{
  "n_layer": 26,
  "d_model": 192,
  "n_head": 4,
  "n_kv_head": 4,
  "head_dim": 32,
  "d_mlp": 768,
  "vocab_size": 1422,
  "activation": "gelu",
  "norm": "layernorm",
  "norm_place": "pre",
  "norm_eps": 1e-05,
  "positions": "rope",
  "rope_base": 10000.0,
  "rope_fraction": 1.0,
  "qk_norm": false,
  "attn_scale": 0.177,
  "bias": "all",
  "tie_embeddings": false,
  "parallel_block": false,
  "init": "uniform",
  "init_std_qkv": 0.0316,
  "init_std_o": 0.0,
  "init_std_up": 0.0316,
  "init_std_down": 0.0,
  "optimizer": "soap_variant",
  "lr": 0.00451,
  "lr_mult_up": 1.43,
  "beta1": 0.95,
  "beta2": 0.99,
  "lr_head": 0.00872,
  "grad_clip": 2.0,
  "warmup_steps": 200,
  "schedule": "wsd",
  "decay_fraction": 0.734,
  "decay_shape": "cos",
  "final_lr_fraction": 0.0,
  "batch_tokens": 65536,
  "seq_len": 1024,
  "doc_mask": false,
  "train_tokens": 207200000,
  "steps": 3162,
  "dataset": "wikipedia_en"
}
Each number is 500 + 25 x the weight over its row's rms, rounded and kept within 0 to 999. Layers, rows and columns count from 0. Numbers have three digits each. The size before them is the row's rms in percent of the matrix's.

# layer 13 MLP down (transposed), 768x192, rms 0.104, rows 396-502, columns 64-127
089:515510506484505523585505521491495490535494465537493464523508537520474510516490535501473481450520445514471486522559511497481477483503477511504478510478529501496517500479513491526525477488506479
110:508452462549530467489505507468499516499460451536460499511472512487496492498540522453527515483538499502476507519485469501476515515504502537478542534475503459489539438491543494515505490535493520
110:503486469525500529508483525482488486529509488488481485488520490503506517496491514526522478497527463499485460527467532551489504467502451511542524521531485520487524474444491528518459497515508498
101:482499485468457522507501489480521529524510493510492498509522493494484494518465505466472502480530553517503503506508473482520503511520489535461451497471505490523537489523479451485531534522509479
117:486516469525484469454483494487523533523474491535479504507499508455507489510460478503472549551530526521522463498491458483527497476522478498482520522469513482486512460473484480529488513518504504
105:547510512485525519509516566509517499486511448504502521510482529509500458494502517506493528494484515499504503474517487512519522488516564490511507493536491518510485484464495577505483484449481537
096:508491503544491524535498528481549499490483491469517502501474510509468509463522473500519553499473520496496521500498513489500492481497526520493535491489529463476467509491513502476511457484502502
102:527471506526502505476518548547500524524486535506470508512520485499501469505490521525488521554524498505488560501440530493485492502481477443531466491494478485490481503477532530532488499511491494
108:500533480517500493511530482500502496473478499545490542485466526511484551488485543517499518460522528465478500516485516518484460486508502457488500490548456506520519468528488484522473529538518506
098:509474508535512482496524503554450529488452466472501499513501491469541518477502481476493440513514509509536531506498531470502549491491519460519496447489487491513544506477518524533504575508477439
103:460575460529488517493497522492558511480485521545471520525482493486483478476529486504489509494503494470487534498510488490474478508477473470506484483465504477541531495512548484481524455516532508
084:488522494477502512503496508487454502520503489511510517524476532514507488488504480523473476500466504509517508523491505517536463517476456480514518491483504527570490494515501498514539537509460497
101:478464470538492444471521510500509475491475466520492503494487478469474431501508510507500491510496493529463504508455519526522479528543481530499542489469505453478496513482484503496509514480529489
108:535483493530487492464485491484511469510507513516458470460460489541509520482492540507444472499525489543477466498504528490523537498512468495492528482496478475518481444475516459475516499494508524
097:505471460478510527490492482533559484468516471471502507476460465491488573521499505470502478465497474512515491507486521511499458503541477488510490450454469488509516479481457532482448496486519483
107:502521514527501514506479501474478521509495465514513460491515496532472498466470503479495488511505530510518555510471474447488507491509497485535523490506507519504493494579503495498467482493461489
100:494524513487497463468493522469476500468510495486505484499523530499509520484544518481484507548566517475502543478462525512497479490496527481462499468581506528508516551471517497531482520493494538
099:504497518491555501474535546499510480479507514479530524518503515517530514497505461519533481442470516459513500459489514428520492488486508461541498525495511486470519504512523512484581501456521548
107:503499509511497518547509488533533478460482518525511504491505467484491524507567512519516484546510518474515482504497530501481551492494481532469508495475470543450449511462506535509499488488533472
096:519489511500515484490484540555461492461462503499542512520459498482500465529515513505506476495465496469502477496535525504465450501506525493496484516512447534520480489491494491526499538509501512
100:507497489465511505552517478505479498500476509530487476511464443500501541519494494475497537470519485496472468523534495472494532493500483493513470521498510542476525498487520504488495497535512538
108:513485492498516449491522549488498502477566529531505505511511514460501476510507508539524487442508476456505501489500468494556515495478483512529500433461498475476500476470482512472478511472491466
091:500493516500501463518459493467512514511510473523506513487527520513504504513485505487501500518508503504536482491491452474493503468458503483490508525466452454522514487530492468462508509518514490
098:460448520506545426478489530471460518507473478488511485483511535490516488516500539509520471481499511537541468496508526494450529512483468518482502504495477501472497519469487530513507498511541554
106:480507470446520515534497440453513527513530504480509479499483568508515496474454468507519456512480502493477538520524503496509506508516497515513528503459478504488440489534540524495531468539498493
085:459484500525483453484449506528529470565545499497489517518465487497523505488501460512491515538561518539487468527481526497465542491562518507525508509514487545473468530507503523493505534485519459
103:478517473499496513484501533462495524476511482505442477501510512463494504486455502477489493482495532473493515541478575510464508500497439495502559479502534492487473510505492493492469458542531493
094:476489564516537495487489491491499522503502538486499529511477511545513525484513465514524511524489519538523484491505524517526541477493508480516547509540537490528496512482494496513510512501525529
101:459505465520458492583501493481481525509526466523466467480489450530476508449483483495493518485515496506507509501466467532491481496494541484512538547499490483494492493491467509501518505534540481
086:509488504544463501498530461506463496500498521461485473526489498494464441495497493480499510489508448546501530497527448546499470523473495513519523457466488546477531499537497497495518540509512458
088:474450510497506503486506531471509475538543500508491495518460526498492497535517526538512475526505497490459537458517498531460508468497517499548503490475496525493531522535465512506485578527513461
084:500510497509547472490514545484533501495468502508529519463506483472511496458510507537487530475472486531454525475539494489510458512505519452525505508471525457469502497529470523484491507485526531
090:535487494496488549511523518519498509510512490488526500517477524482478508533491487479498471455483487448498461505505475510499548483529453465463524491497487522488480493577440502473543472534498523
101:471501468497506480509510456514520540483528494476513490456531502500485466465495516537478520508479477511527516521480505517471501505477492495463491519488440523489492504475479478489519507490524464
099:478483525529487503498486503546551472532505497499495522529502493501511505484497492504520485495472476521523513477489529529531523500493528526487473487481469473468493444464478479487433518477484506
101:500520495458534509497495501494498500511494531488458511490543445522490535524490506519492507490491473478439484516516508497482480543508501480464510453512530514500502491473519530466501519482517463
099:520480481544532472464538487502468470499531512560476522522504518487536456541507524497531495479487546487492454512524462466492459471500505506491522481534495485486523489526531472542496512488506522
098:470515530526482504496480488475510527459475535547527480529508498517486484500493499517504520540465534546489468545531492497454455532537505505499481526494513512492515497478504504535499498543498501
091:479520511489471509499501506524514518497525493473493503473530464550471557524469519517471471508465546522451477484517505489452507462527494526444485490478509486468460516488483503468468484560504480
084:545523523501519504474536467511521494506477474535488523500474486524533540512489505461505481551527497508487494546461524502569539456496507485496493501484487496511481471500510489504515496550493508
096:525484506448497473506500511498551528515470497521502529528508470494476526478492503522482480505493470494485539501542464481491561527467533494480487506461512503492529519476470501507507474499542522
110:505513503488459487497506503472489494512519501506454480490484502499479485511503500513450473461496453489434453506452474464509471505513526490525490515496461500472496482502472487483520484509503517
108:516463461489513492504473492519503559530523527498479448547537535473481493494453503476511501518496500504519476491456548440478493526500536484515496497504535510505485505519504522476531517508493511
102:482513514472497497457485468524490513446479500547478538471504524494507461484477542450512485493507507468476504513542495466512494504495510508538478504473506517525534515472494504493491469497503466
109:494484502509493491451500540511492477499514499459497497530471514468435494502500506475523468514527528509476490481488474486403480459535519503520522470494515511424501522508440547510459511496527512
091:500498473473533502504495475484438524507518487468500512474522495535490481515553500488514476532508468496475503503497485514533449497513482516454514524470466499498489514509513508472523517518513515
117:470545492534539463490543518476490535502519516571507465517491498483464505496504501470484527495487519528467509507526453504504475502522534501495453461453470508486517502519507534507545487518456505
109:514513480519496483501471463517520499456490501498536478488492469528531482462518515479480525500487522488529493462522526546511490544526517495500458490560509537490511468513514504485572501457497517
097:533525525478506469497438491461497520499440521486516542522488510486518509495537498497521479462539499482513504493486475511503488525498524504536544474499511475549497516522520501497573507512505474
094:504462482484497503500476492488490479453475494515511487490491482481439523514535480464524529511482453517483527519507491544502508516501549530454520515487483512516536472494499484495476469503491517
084:497508456486501481532496474472461472521540519518525505516518524495540497534473510490503501481497518543529457470516541524489510490470530474497497502475495500533474497464516462531500521443489511
097:524507499519489517479513517481465501452502498496442519480523504463478520469497546509506507478496541465529514516478467510456517505437489480475496488484488524457499528516486507469493488512516535
114:481496537550500489460488489503493469503503498485489492453518472475534519488504469492519520505475536497519499519444509547472491493531476460474481508508543509491497522515496478522525519453500547
096:544486489518517487486504455508502517545525492510539499502466483512505481557461473510528486492507442516488505515496489509472486494497472505507466496495496510492502520503527490490504497504511493
103:488563496506517507521519522513508510513500515459550514551562478481495491492496494509488517487518526509498491485488487499518517516467490509508483477508484478526492487481531440527536482449498498
111:514488497504512463486543514514519485505494533450513488504515455535507467518484489460514490502462471511501499469496477486536514488540535489469517495523496515562471496498531504509545509465488480
100:491527526484527475505520497481486481448511533493486518479569510501512518505465473473504518455497524539530534516496504487492532489515491512451488522508551524519501489518482514550470485496517472
102:528480518511494491530489545526523441498478520532502559513469476536496511498489514480516491553512570506492542478479498488549469519452505463538478520515500559496498508529507483484488509506467464
105:487496489518507489531555558501467510506513510502521490455508482505446474520517498517512516471494517462480469454456506499504519500485526483511479480459475528494510498495500521501531485511505502
100:459509494487485472511529481504471512517453496507477513509471526504462524529498474544466492499560518471471496504481514501506509517569521493520521433508501498442505469509487518497545490462484531
089:481500461511439465485483504490456504535515505483524454468474522484514443488493559460505514470510518510473482478512522514506493505483486485508505505495486490515496486497499555505539499518512485
103:472446492483496501490498511568498526537458489538446520500528449492498518492483493454485491527492501512465468443487499482530452477519514523537486507505497477522522483455480503504511504530507473
091:470505506484473495471517508470502492509476549505516506489511479503496470515476479524545524511491450540512476485503469486493507520456515499457473502506491513510514507512476461488504526476499547
100:488484464550517452535529480513500546486472505530463470482507468507509499484494522496526557480519514479472532537458533528557482501508530468481506468515456478498535514557525508497481509515497485
098:502485475539472473535536489496507526431483489491493508504484479490500486514503535493489504484501530539460494492514521528505509482514554500437448456507501528429493518522463497472491520514516494
100:483483510485510481457498512502535557507522489514472511485527547488509506563498519495480511449496488491462497506510462459483484517512534527476505508527517451541464452483482519529533540454511492
096:482481517523512546479476504503481502486520513484540482468495531483465514453503516440519464475492515542439530499469509506528512531509490514523538539497475492517544493494488476532527477517487484
122:519528527483539482486500502478473522514499476480468507491533502492430478481505506499534481488510536502494510520507498504468446470494546501489494505475541511475459523463509482522510446540506520
104:475511462488514473481504507482516516475454488463505507451561480547513460489456509450501508491498524512532493500435462515495495477516505478509499484486511458501494465526525485492484511524531505
112:525517498454499456511500456551526507492465540515527487484515473509477544529495485516519468481494488475464483504525530537516530532526517484518472517502449506485532528486512492495510474446530474
093:497477542491495495516514487534507513502487514472453531513498495491493474511501465474510493461498476445524528478439536479501500464520457531484543474472480447475531468510481491493491495471494538
102:489484510496493501503478484507498512430538510510502504452497508502533480511504480489499496529509498511480531535501539521521506499476494453545468537534497516503481439514521499512538503480507487
111:524534494519449485506497486465536542545453510514501493508455508473478508458485514510516517514536489479515482476492482524452507492536472518492517496511537548497494521485458521484495547491493498
084:518511540531511454515523480466503496484521473483522525465495495453489495454510508496519498516499490547473482537529515467500488512457542510514499492485491466487534507544469553489502504489477487
097:459531479505464487509505500505504505477495521486527532527521490511487483449480495544522485459480471459514521525513526517531546501504479497475486519504475529522491474513519498500486480441496465
098:516496465463481512489500497480521465539464481519528487482531565471519470504523542522506504476506502517471536506516476513510470437485520513464503483485527512503473486500441457551508423533508523
095:468524510542486493506508545526455460520477543490488483520475537463482470497482529543488490488509535503481466533476508470512480496498500523518526504436476513487493491478519515522479498485488498
099:563519493481514514474497535531521497477513509522503509530485535500541469501481482485498496537477502496497468502489472538487536519517521507507495486515512545497501479511488485529532483517530432
096:496533498483491550519518502549467503542501474491545470510481456457486492475538493511514506532481518503505497506511496503469471457549487517514484460468491486529467484528518545522504487517474498
091:540503553491489507555489507543523500489494507503509506545525485494503460486518505474469534483528543536522503484489496483521461488488528508527499547516475471486531504516522469524532506508494486
099:483499453511477508521456532481501532504493504492463517484494472527492519527542536505509499453523524488482491498488513509531461487448511439530480512498477510492508505534493507485494476505525481
093:510524494527474450512521490547466508493539516552495454527490521489502468407560507481511491509519513510503508489512532502512505486477503547513519518497484516471483506446528497495469511498492475
102:508517466513493528519477534485519464510496505454501515514510538479479462473492507523490511529480498515526526498490485465480471509495484507531533496519441461488485465515509515528504533497461514
107:503477538509491541474499460505482473513464500498533516509469515491474476497526550443513516490468490497496480491450525466484506530479493519515486502461458484468524481480483497486523482519543477
115:469530510511497485536479479478524494493514507529533525524519527469532467533537501516511559490530538497466505520525509531536520460499502548543475505445500494484526512542503488512503499479506523
093:517468539450472478463517497465474474527527506494443476502489498478465471566517513490528510489490528520506502505519490531505492504520438480524461512474475546456492510519502483514489512527481516
107:494481539491517513521472507508527485466472503498491476488477495486546501487505513468475481487540528522506526521525491515477533506497504535558511479485501478493469514533492483531489486499476511
095:515508484513486482471466495488538492503542516463487453487465486516493519488487452520513461503528557479495516533479522533490490511501532552502491517489526502489517502443475534468483553543501494
102:484506472501521470483508539511481505542479523466512476486534488498490490481501511487531490493500508474479512494454498489462520464536485493505478482541496477487514523492538476543493486519521440
105:507524438521477512496502513455508508442504498556513491539517488496558498461484441517509513512518524478453502504461506490513507530511442520508507469482499523483567481470498448518479484503522493
093:475438491460450506496491533478477500497498481491511522544441510499510494516483516479478475528542534522493502484507518513472470518489543464534484505504469495465507487532491517455460480522467450
110:433520496524459487480465523480504498493496497527480481535525491482543497464480460513512509448490472537473495490505495495497478522536498527472506490522504487535517498505462505521476526467546487
092:502506530478460552492517493524507488562481455481517557543505504477488534492504527506498452501496520521488527472493496505492498522488550566527525462454458508522462512510519508531489462525452479
088:526480485501542505530511526486498529490544496486499491497480480470505507494492518503503520487524535512517553512494501503445480527548500508506527552528508507465492535484534500462463472479497530
101:469495493492556470506500506488443504486513493503495489453457570486477518515478509492500507511457523510455468489486484513477473484499471520481479527513472530491475502523545490487502489561528523
103:519510449505484528518479500526473490485528530528494465540492479535553454524428460538527478529506486493499461534478534505500513515506497530545456476485466528433513510508491470504484530485551497
095:478491498553480512455487542470506504464483484512483507479520480503497522428438512493497512516482497489486499516466539507496491529529489512474486506537516504452502487461544465538499506476506493
095:504493494530492505510516514499502550469502494501521475479485480504543475507518479518514546472510514455519484532506508513505486487497501494520519460539527502516532514475506568489464499473496529
085:473479514501537490536536539546540508518449496499491501519457486524465513477458523507501462458504522549524510488516483515493515460492514485490505491497476455517442495512521495537476472503476541
103:470515497506513485540479511476503493512490521466498474536551494507501479502488478555484513454541463514503528497484489507518555552507474505498516477491489524497534528444537485523518522526515481
095:527502512532486498449485508477510473517492483480488498487516490493533468510489477472494501535503440524510492531486520527506531489478516507448496481471513488481525488504531474461476553479494479
114:484508508492471482495491488496484556517497495469467452497524505541487456482535487528499481488477502472484472486503533518523532524467524443534522491474534528472524473486451492465482462493473488
094:498503522496522474527492505500473477518528532515529486517483452500474501488493467454501521474498546484468465530532500545484498536488536521490470489497572498477454516521532537516522484516493500
096:500477511539510496535458471478524494500492510450479447507484493483477533506504483438513527472461472521585489484472486504487539500478501497500552509473478463461508502507503552525495449538489526
106:512538486552537474512520497445483545518516471483512534557522527483500503552477514516512485476539474560513505450471502468489519523505470518519502501513500517520508521489515493517481495501466556
099:531495468524471496520518483529502523490507493496460505544475510476474500471487502495441492484514503471512525490508475508487501513484470516468472496463512516499515452419506490531511490438496492
084:543502502490527490487525490509472525505525514516477480466516514501493450499477454536527489502491514502495485488456484484454494518517481521537517530470475476551536493497455481509485523528487434
# layer 13 MLP up, 768x192, rms 0.148, rows 397-503, columns 64-127
103:546526482477486501517451486510489493502519481501502563501514498491499465510478516494483448474469486508498490512471486499533513489486485498497489477508539532531529472562457511532471498474525503
101:457477533520481527557504501513493492487511479535458542517544479507504503480477554483474525518578464529518491503505509466530471536486525504501552505513480499517492499470445578513516534502452503
094:458508538507514463510479549477454491485514520486512528471478539461486526465515499482478524480469523508527473518535546500476480527438548515541460508517469541472468465454538471511480462486478496
110:467524532499512536507516485515448495493513487531506441501500512503485522473485522478534464542478467463528486482455519463518470489489485495522498532510495533472488512500515523503489489513465477
098:482511487510473510492540490538473522515493507527507477527472487488548513475484489470501497498493531522513500493493506490535515507549507431504523522490486516521536517516516479447454487454461472
103:489473455472522455493502504491494503510485524530486481462549512496513464531489517480496466505530518469490515536489497472495486523467468525538520514486470536535538460518514514501512486485464534
095:520524490512529510467457523472483516484482495481452489482496546525539505499469519522476480493525517499531481546518506486516456499485525506493488479522521553535509506491480518510493526498535507
100:525531484474503482493467473536498490519501502501448470457484502511524503534473528480536529490501481524484516426481474486497524479492496494464484510517504539534520518502505537506493491516474467
104:532516524510536512491465498484493467508506495515523486515537518534529483526538505540550482497453458474480458465512497518519460486505496526478533483556498506455495459506485462506488450504527530
099:537501476506502521485528508495539478482504478487511435496508530498524448514473522532500468493537503482491504509498489493505491495496484535497478490517478492509487494517479477511504483411496566
086:515495460536520514475510528489504486494491528475481510455488444493491471491490508458534518508560465492459506477517531496508533485486512493455496560559513497470493512469484491478474482487513498
102:511501470509480498474486477448544512500475473497499496518517497532490540538490492485520497501509490498515481492508541492516488509492483532514477514526493526503510545527481490542518513499505541
104:523556524500485533479438485524547479491475458496474474501518534486503515493513497459526483494486517504566497514503497505523451503510488477535483522489472486523520489524464519521504467520516513
098:486456538500467526563525534489495532523514509544466494528538512446542488475475486503501530470468503531483466499485465503533479467508490488494459475537460505536479494533509499499511531502539470
105:475490486517543489494524489472539474494485537453495441491484479520496497503469534440487521465459480493479500519501512517495495493495487477461481485494502473515494469521500514486516557496515503
101:534480489504500497490441453506508516520493539484502507466482479492508474529499503560532505493497469498507507469531503501511490532491452494512502464470483503506506453469544469464469491508491509
104:462514485518475534490510489477501512502520489502543482509484453473534513455520485464487454523494486482531551499515517455501520500503478479499470529494483486494488509556475495499485536462517473
106:532507517523485506500465500499459535489513529524532501490506491492479509465450508509494448512506460501478495532506488547517494508502492452497468505457539513506485511524496558523479479472522459
103:532498469485503518493511481469516537521493439506443501496541523503470511455474478492527538518516526540507521432511475526522533510488533504523484501498495485506510503468495474513506518477469472
098:526480488495471490491517512508493483497458489493529550487537511488525454453453520515527505500485499485522531478466515492513488525504494500462474475510510478558499498542476518479500491499544452
103:485486551500526528507494504499527475496473529514480482552459463477493481520538480528504512496539510488510524495481476508496493465489524494541516489498511484526521484486540478446535484494524500
091:524519522507458543495520505497463501470557519532513475513489484470448461455520541513479483472529508534474457512518534489492475495529485498476481481505548544478491469497516495535510476484541501
096:515536461506482541535495491503519511503527509528507501540469482503493459477484455488503494492517487457467492492490495492507500520532549509471503500491467498464512471500505456496488524511514463
104:473518481509473515502505544465500501502497492440495506482526521510512469456490511475478514519510513541452465550509493501505510494503473472485486477510494474521500494493497511485514550479470480
095:498506526481512553487509510471455524482473489506525475502525478488474497544514505479554498464470476483468485467515492500523498506469493475515449526485522463501522512549494525491484494489481530
100:536532490494542432489490506490466528480492526470517505469510516486469509532547493514479541553513472519505484480523518502495509503521444492524513479487469495549512548512512517506469468512531467
098:507509466485457491569509541514530491501465504488465500516491511501471494523459499463508498495470474496467507460536492449546487488511497547455472511492502524495530450518480490485474512472484439
099:503541531481492508452515482490494495467488513492519516485507513478510468529539489462475449472457502481478467447490510454480494490505496505500469511499499509493537473486525493471510490511455496
097:479517477478551506528494517495511509526511510524491475514483493514495550534513508505514483495488538479510474501502530475518539439540486511482501528521465502531497494523509486502466460522490542
092:475523492538507480456488508487484514513463553511523512481524503508458533510489503489503471491486489545533491550518492482498543493503524524480531472531474522506465472453507464486483502465514523
101:484505473509486509502451504523465487500508465482503468509506500517478508509504498478525461492580496465497470542490521525448516473473495497473493504517494516501504443441519483529505486530457470
095:512467445477511485471445487417547491509499516464506485458542509523453497499469463526526462504499488504498506494493492510513525534468479457524525501501486460499485504470546469513527500500478497
100:474538509538466494520491519480472457495500453478469476485507525492497486510490520517511509478525502526503506472460504506457480480480485513485526502474524496512553461536525501491503514510508493
092:546511518478529525509519481509482498498470542462511486464495461481489522522503499556511448491506552478496463504496486503501497475525476492509532441533476497468513537510492492526552476498518479
100:500535480483508515537527492516523472529467509527481541512482545469538499518542525471503465493535483463524506500514527509521513499521517497510514514482525530486575493507504485524528523498477491
106:474496533485502521489483524499471479543458522462516500479530512499502496456503530466487507496464499494478450496489550541526505522503524519476483522491534515525503489466533496500546512501522473
098:502521481485492513513492510530491541501541456529511474439442492491486505511534520499521472479486510469500540475452519473529510511523493531459518543502480524517489497456485503490457508505493565
103:499514510525530498526474518528516494503463510538467524496478517436512480532554502446499489494539483488522482487498524477507475507476495482497498488493496499513548520495502480520496545502500458
093:462517490522479506517467478511504488520485492502505436499519504458499463507493549519533480459508512471487474525525491493485509539482500516468507500525515480473523492494511513496458443446483517
099:483487493515504504508458483481526498494488518531476443483502469497515495533481439481472489494526470495443509491486530499444508462461477550540526519516473486483506473534535484505471516513491484
104:479494521490551518533523500512480502491488527489495546509542535476518512488506528511562499464497538511524526516523508498459502536475497502450496509469493529495504477454497512494494525528518485
104:505523530548522484490501486469490519539494491533483495509514506503522550498463529537504498496508532547524511498497527523480491527502471458536545491480461479481497448464508460493495531511503515
098:460512540500504534515465498509490503520514483508512479500548469488497480509460533506494484453472520459501445456470478528494490521491485477530522500499482498475485521483496469503521494509458557
124:512537501487496517474504493519508470509490529480498519533472491508458535500503520507518451503563516514468508487511492500468470438527555513552514452465532519446503503505449495492448494513521506
101:513486540496508505493507489511503480494492467504507471536451500486471507487486509532580510484496486499478455504521516516500498469483509481539502468457557493498520477520478427438497470497488510
108:481509505432548495514507487461519524536488461571481479483488535530527495506477483451536527534466503537470485494506545482528477493518520520488506497502500556514529505529524555504534484525506530
107:521527502499484527518506468512514517494507492498461556504537541496496467502539513491527499493489481480502514528502490466506492492504468459478530503485441510498532549506501541507463526499564538
102:469532521530474529510546527461500459471529535502522482523545493517518492524478465491479498484490507510523525525528517493482523497498500489528495498501486490519508438489473479504493493510481493
094:524465482508500478486520449507468538550527509522515508498483494530460449567507544526496479503509510499472497499512524506506460490502458535506479521494505490481476576500505540487541475502492486
096:504499535501557499535526497541500511499541493560489457522492490519518511513513503489513487492469448500498535534520511498502493501491512539503478492517497481498531528461498537517501477550500522
096:470528520460515504519521518481480467504479530511487495544515532544502510562501481448545542513480481514491461521496495460471494488504536483537535549494459477532511466497463467508487494523501488
102:529482462510484509494512482483561481494512469545506509507493478528498482503495529539505511489459505462541468523502482545523496511522483471504492520480506546494446505491489530496482531488534488
100:487542503494536526523561518495473522518485483489481492492547531496532518493494488499475512507482496532486543487487523513495541465535469519459453483458433497460552521509470544510521498518463493
095:486505515525502522513484536473468488468457499509488532477489505499513493534492519471523498470448493493510476478528478501504460525456522477471471461511482489499502522528512470494463464521497514
103:519469516465496521480521502479503493474507528527487483530531518521496480481478530477476496488482540519512513518500476513541503530515493499480482532543509453461480500540555455520477534521458502
097:555494498516483497491520486492479490527512511474452509505483574498485431501494490477545488516491496498512488453500449517537490481488502546476510489474498542478482518499509496462488535488472449
104:499487514507537448484506495475485526505527511459508523514504554484494532498503496539502515435463519492514499494508549513467485507470513524482512490444496474531481468485471520538548470496539499
100:514478524491475502468495436491493518487473513539474507503501521505529555496486519531505493511487484483522477506489509479493487544444496475475537540495526527492536487547527497516473501487496555
100:493509483495530509484501526482510474497514549533530441490510503498476490519474538534527559512447486508457550506542509533507502479528484509474462504506501502521530530505489524459497511482487498
092:509495526512518541480456473495505489463530511484479507496540509540532495520509494497514457512448537486512545523500467509464557446511496534502518463489506536517522498498505517496504480514507496
104:523497481498502503531494514464544466498516466474520507489541508512529488524548509498518500448481524529513508512498544498507536535532444522487516461463508533501514512482475494501491543482475475
096:490464531506451454549522470482489504490532474486480499503496490507519521472553517502472432474491510456491474479506521514508501484472519522541509492497507512508455490466536502553474480506502502
102:545502508456446502471510488478483521496497491533518519519521530483496564523488532530479479472511502491493508540468508510482523519534532503518466468488506513508523506467482458517554525504470517
098:531519455476502552487525520528506449511472517468475455534512483473471516505487459501502492515525533469497502536487490479499454497466476466522536532485536517598509536486499425467518523467470514
099:527474515516521488514495486474503479506447522488485515522531466485480511485553529494517514523502514530487533477501541506549487455513457490486508478472506542472532547476510490516470492485511478
101:524520515529499481509520504557462461518460479543507500490479492524452496569504493521504513481503503473558463562511459490522470486484466485479485487471497544506481532498491534482476530536520474
106:511520520506518511480565494506453483470492525503523469472502481501451508539522510488437459501547485524461492557552517482517472510526499447534494462533480515504489494495518500507502497499482496
099:525499492497490513492524518498512488477495517548506498530477495497513492473484522504512472508509496516493520530560477428489521493468491525504482517515486504499538485502519476507458445458477483
099:539489479479503487490532515505514524502506449478511513478504478525450489497498535513460477465551511536429469496518521509499483514451503497487499468502466513524569511490508518532499490469526471
103:498501502485515507471496540473511477540501472505532467451501499527468496490520509512444528508469465552466465481480483506530537534452517489530479515544495487492504490489482525479497487492500487
099:519494508494488482482478497515491501480512488543476514509494479473498486512517528546523522537507516489492505482517478457493478476498559532448504443486481541473465548481530485516512509461497468
105:534498537421506511476526462454504499494532475514475542457560461522473488498472486485493537495487460514523505504504526460517522487510507525473513538521475478461483519499493481533518528493516525
093:532522449480462549434478510477462499505528512482484477528507564525486512501487484502518525489500480499482537476454499519484513481489463495500516515514482499511474465485533477456450494506487509
097:489451509533504498526508489485478515556502502504515468470475496499492526475519513448507502493540493553479487477512508492511464508516492546510489522459487496472517481537526461492518520493498522
097:471473537560508497499486541475517526461490500477503518516453454462544525503486490489541498470533487482451477460494546482518478487517492512479529481499454502505480481485530488533525476532514511
107:508525477461525485487479476542528490520520489497516470476488485535517547510523506492537524517482473528453496489494514493501531439527502518477452491506520470491492509495481491482534509508543511
100:516518503473527501480461464511527490537472510456531528503484498527480501506505522555511484477499466503489507490513549455517444486509477481513511483505506530508516505488468465523465542488515516
098:475462472511522497473483537446511505471516518503478520517527504482534503473520472475502484449497496511513520502512514507523516545439520510474525496504514443470532474473486508474508508450476509
097:496471487511456525475488484475502450470479483497507537499501552534504548509512492498477475515529484513524535472516524547514541514477463493497510500470521524500487515474512519452490505479565494
102:477481510518488517526509462497442484501502465508510508512480500531530485525495477519512529520435488532519499503516521497472467499514471533478502480499524509520476468476516457499459485462512498
101:442510481461520545488492503526537506497486497495495498537487519502525485485461458490519487477527489490502473475474499481478515510513509464518428490453491454537467499493495480527516486494520502
105:501525484492593470476502492470497524496465501503486466475488496538527497452477464477516565473482493478485494540462518470506487465512483495469496505484507474507508516509485496510513534479541519
102:476470491510472511481509486499489518506540484538541535474541519534472508474478503469498497481530525515453491490540503491517517482508492495536541490510479548514488483514555542544466498506449444
108:487507492479539524470496493483465457516519505508497496452511485531502483501503524452511492463512525560525461524526508511479498458482551523496505494509451505520506449472486503525490477495524501
105:487503517533505521501474518484507531515539487478553529522480523537513503519500487485538519462503532512534570469454515512471511481462521478548495522526481522515503506466492519536503520483558480
102:489515527478511498484486550501465469508489504519470533505507461492453431504493513514497482481532489524467491445454528537499466505484480478531496505521479524512512497473519528503479528459490492
098:490515484498493499495497531497513521513505485551507519496514498511488479527467501481457493477463493519497511474526465483511511491508473449541526500464479537523509512521493470459532492447488506
101:521508485491481471505493477463536495504491531538465538522508564519489494526462449503479489511472508537514482482525492515528504507512524528536548478456489509507487488512487517502524502472452492
103:466510520466473484488535467507500534529523497554485513481429473504472526509527542504551509497504491509488498522443522442493476528513504495483490532492516509499494493506504531509502539532484532
096:494562497498525505461507453546483493493509547536479479505549482475482504479575512492524522453498493507521502510542498471439513464545503470472532498524514518492471492458505480464498531464537501
104:532505483496478498494508529461452484506487534473493456532498514510501495504522557528535472499491490496516458507531547483485483483489547504559468505471473523515495495511517511517532498498514470
099:477508499506485496514515493473497518476495496499526433502498491513517496524537472492545522517497476466515497509511485490540476495466462492464495516534545465471565481529488514472521509447536515
098:511506466507472507539527480495502481511429501525479497478473476526480482501485506514490518467513482497486471491470488469500483492528504481511493463499484488517511502500464478511528546516503545
103:516491516500464514511497528498536490475497520508494525517520441493530482515470491550479473482521490552489531485509492514561465524495526500518533533510485486484516546493443558498512463485477508
099:543507503557524504518491503485464483490528476527435481493506473478499503467497481527482495530490527448489515485480530502517472449512496483529522504499508535473523526462539506509504483520466464
102:478497492495540465493530475488492489508515477485487496504455564520513481524530487512516474553471469468540513481494517532520486455529502504510517509479479538504528524525508529509507474498500462
099:459501487488503455505517473506510445518510528441478491475506528484509517491480493522475479498494510528471504493508493500490520476504509493462485535461537529500478469479496469472547505502457472
101:527556457504441525462478509463456502464530495497489524512509528452507473497512477483497509516461438480481473517527503482472486507486491493483452493508525528485552497484474503459503510470501490
096:503507515478530501473502486526464519488493517520523469478483512514540544475540483510506483528495522536468511491501499520520477501537508469456458481484491473505483509501461504480509551475529542
100:494544489480469524530503472487509504518480462500507517502485517526466529487515506571503479493455501498491482442522503504511501512493497527473500472533499506519525470490542476510515460493490475
102:541492474503522511465504447522499483513536521475512506460497516485521534499497496512555471487505482531467497518508502511480473468483498444469564518518495520532455477475514496519470550496513491
100:531485522523504513497499487501494489483485490526456515483515510496467443500474503541495468500472483527506517470498512475507492504509493464483482544496426508555546485505446502493483514515480503
100:517526481534499512453477497531476495528503511524518484463539465511475466476505543527497449498477531499493427473510457533522479476502515516488460484507477503528463502514483462534534525473523475
107:506547456488531482496505499559480507464488505503508528504459479510488480471524515505510490468447541428493495563527526513487491505539520474532475496492531445530501491471511492558497498486521473
106:462494545458532515500477515507483483476497487508551470515539468497521531534500494484529483499522477505485522471493467533532453523484510489513483487525461505456520516556520533462492525542484475
097:477455505513478534519475522454531458473457525507535506496456476505498521509481547465457481511494503482495480498559494534525501462468482467510481499524503500449495488531524479508486477477515538
094:452510468578487546514511531496498475508467516540510512496453526499456482500472541507488496530493516483532501503495500495539533485534493505495525505477512535503488463522515483566491486515474455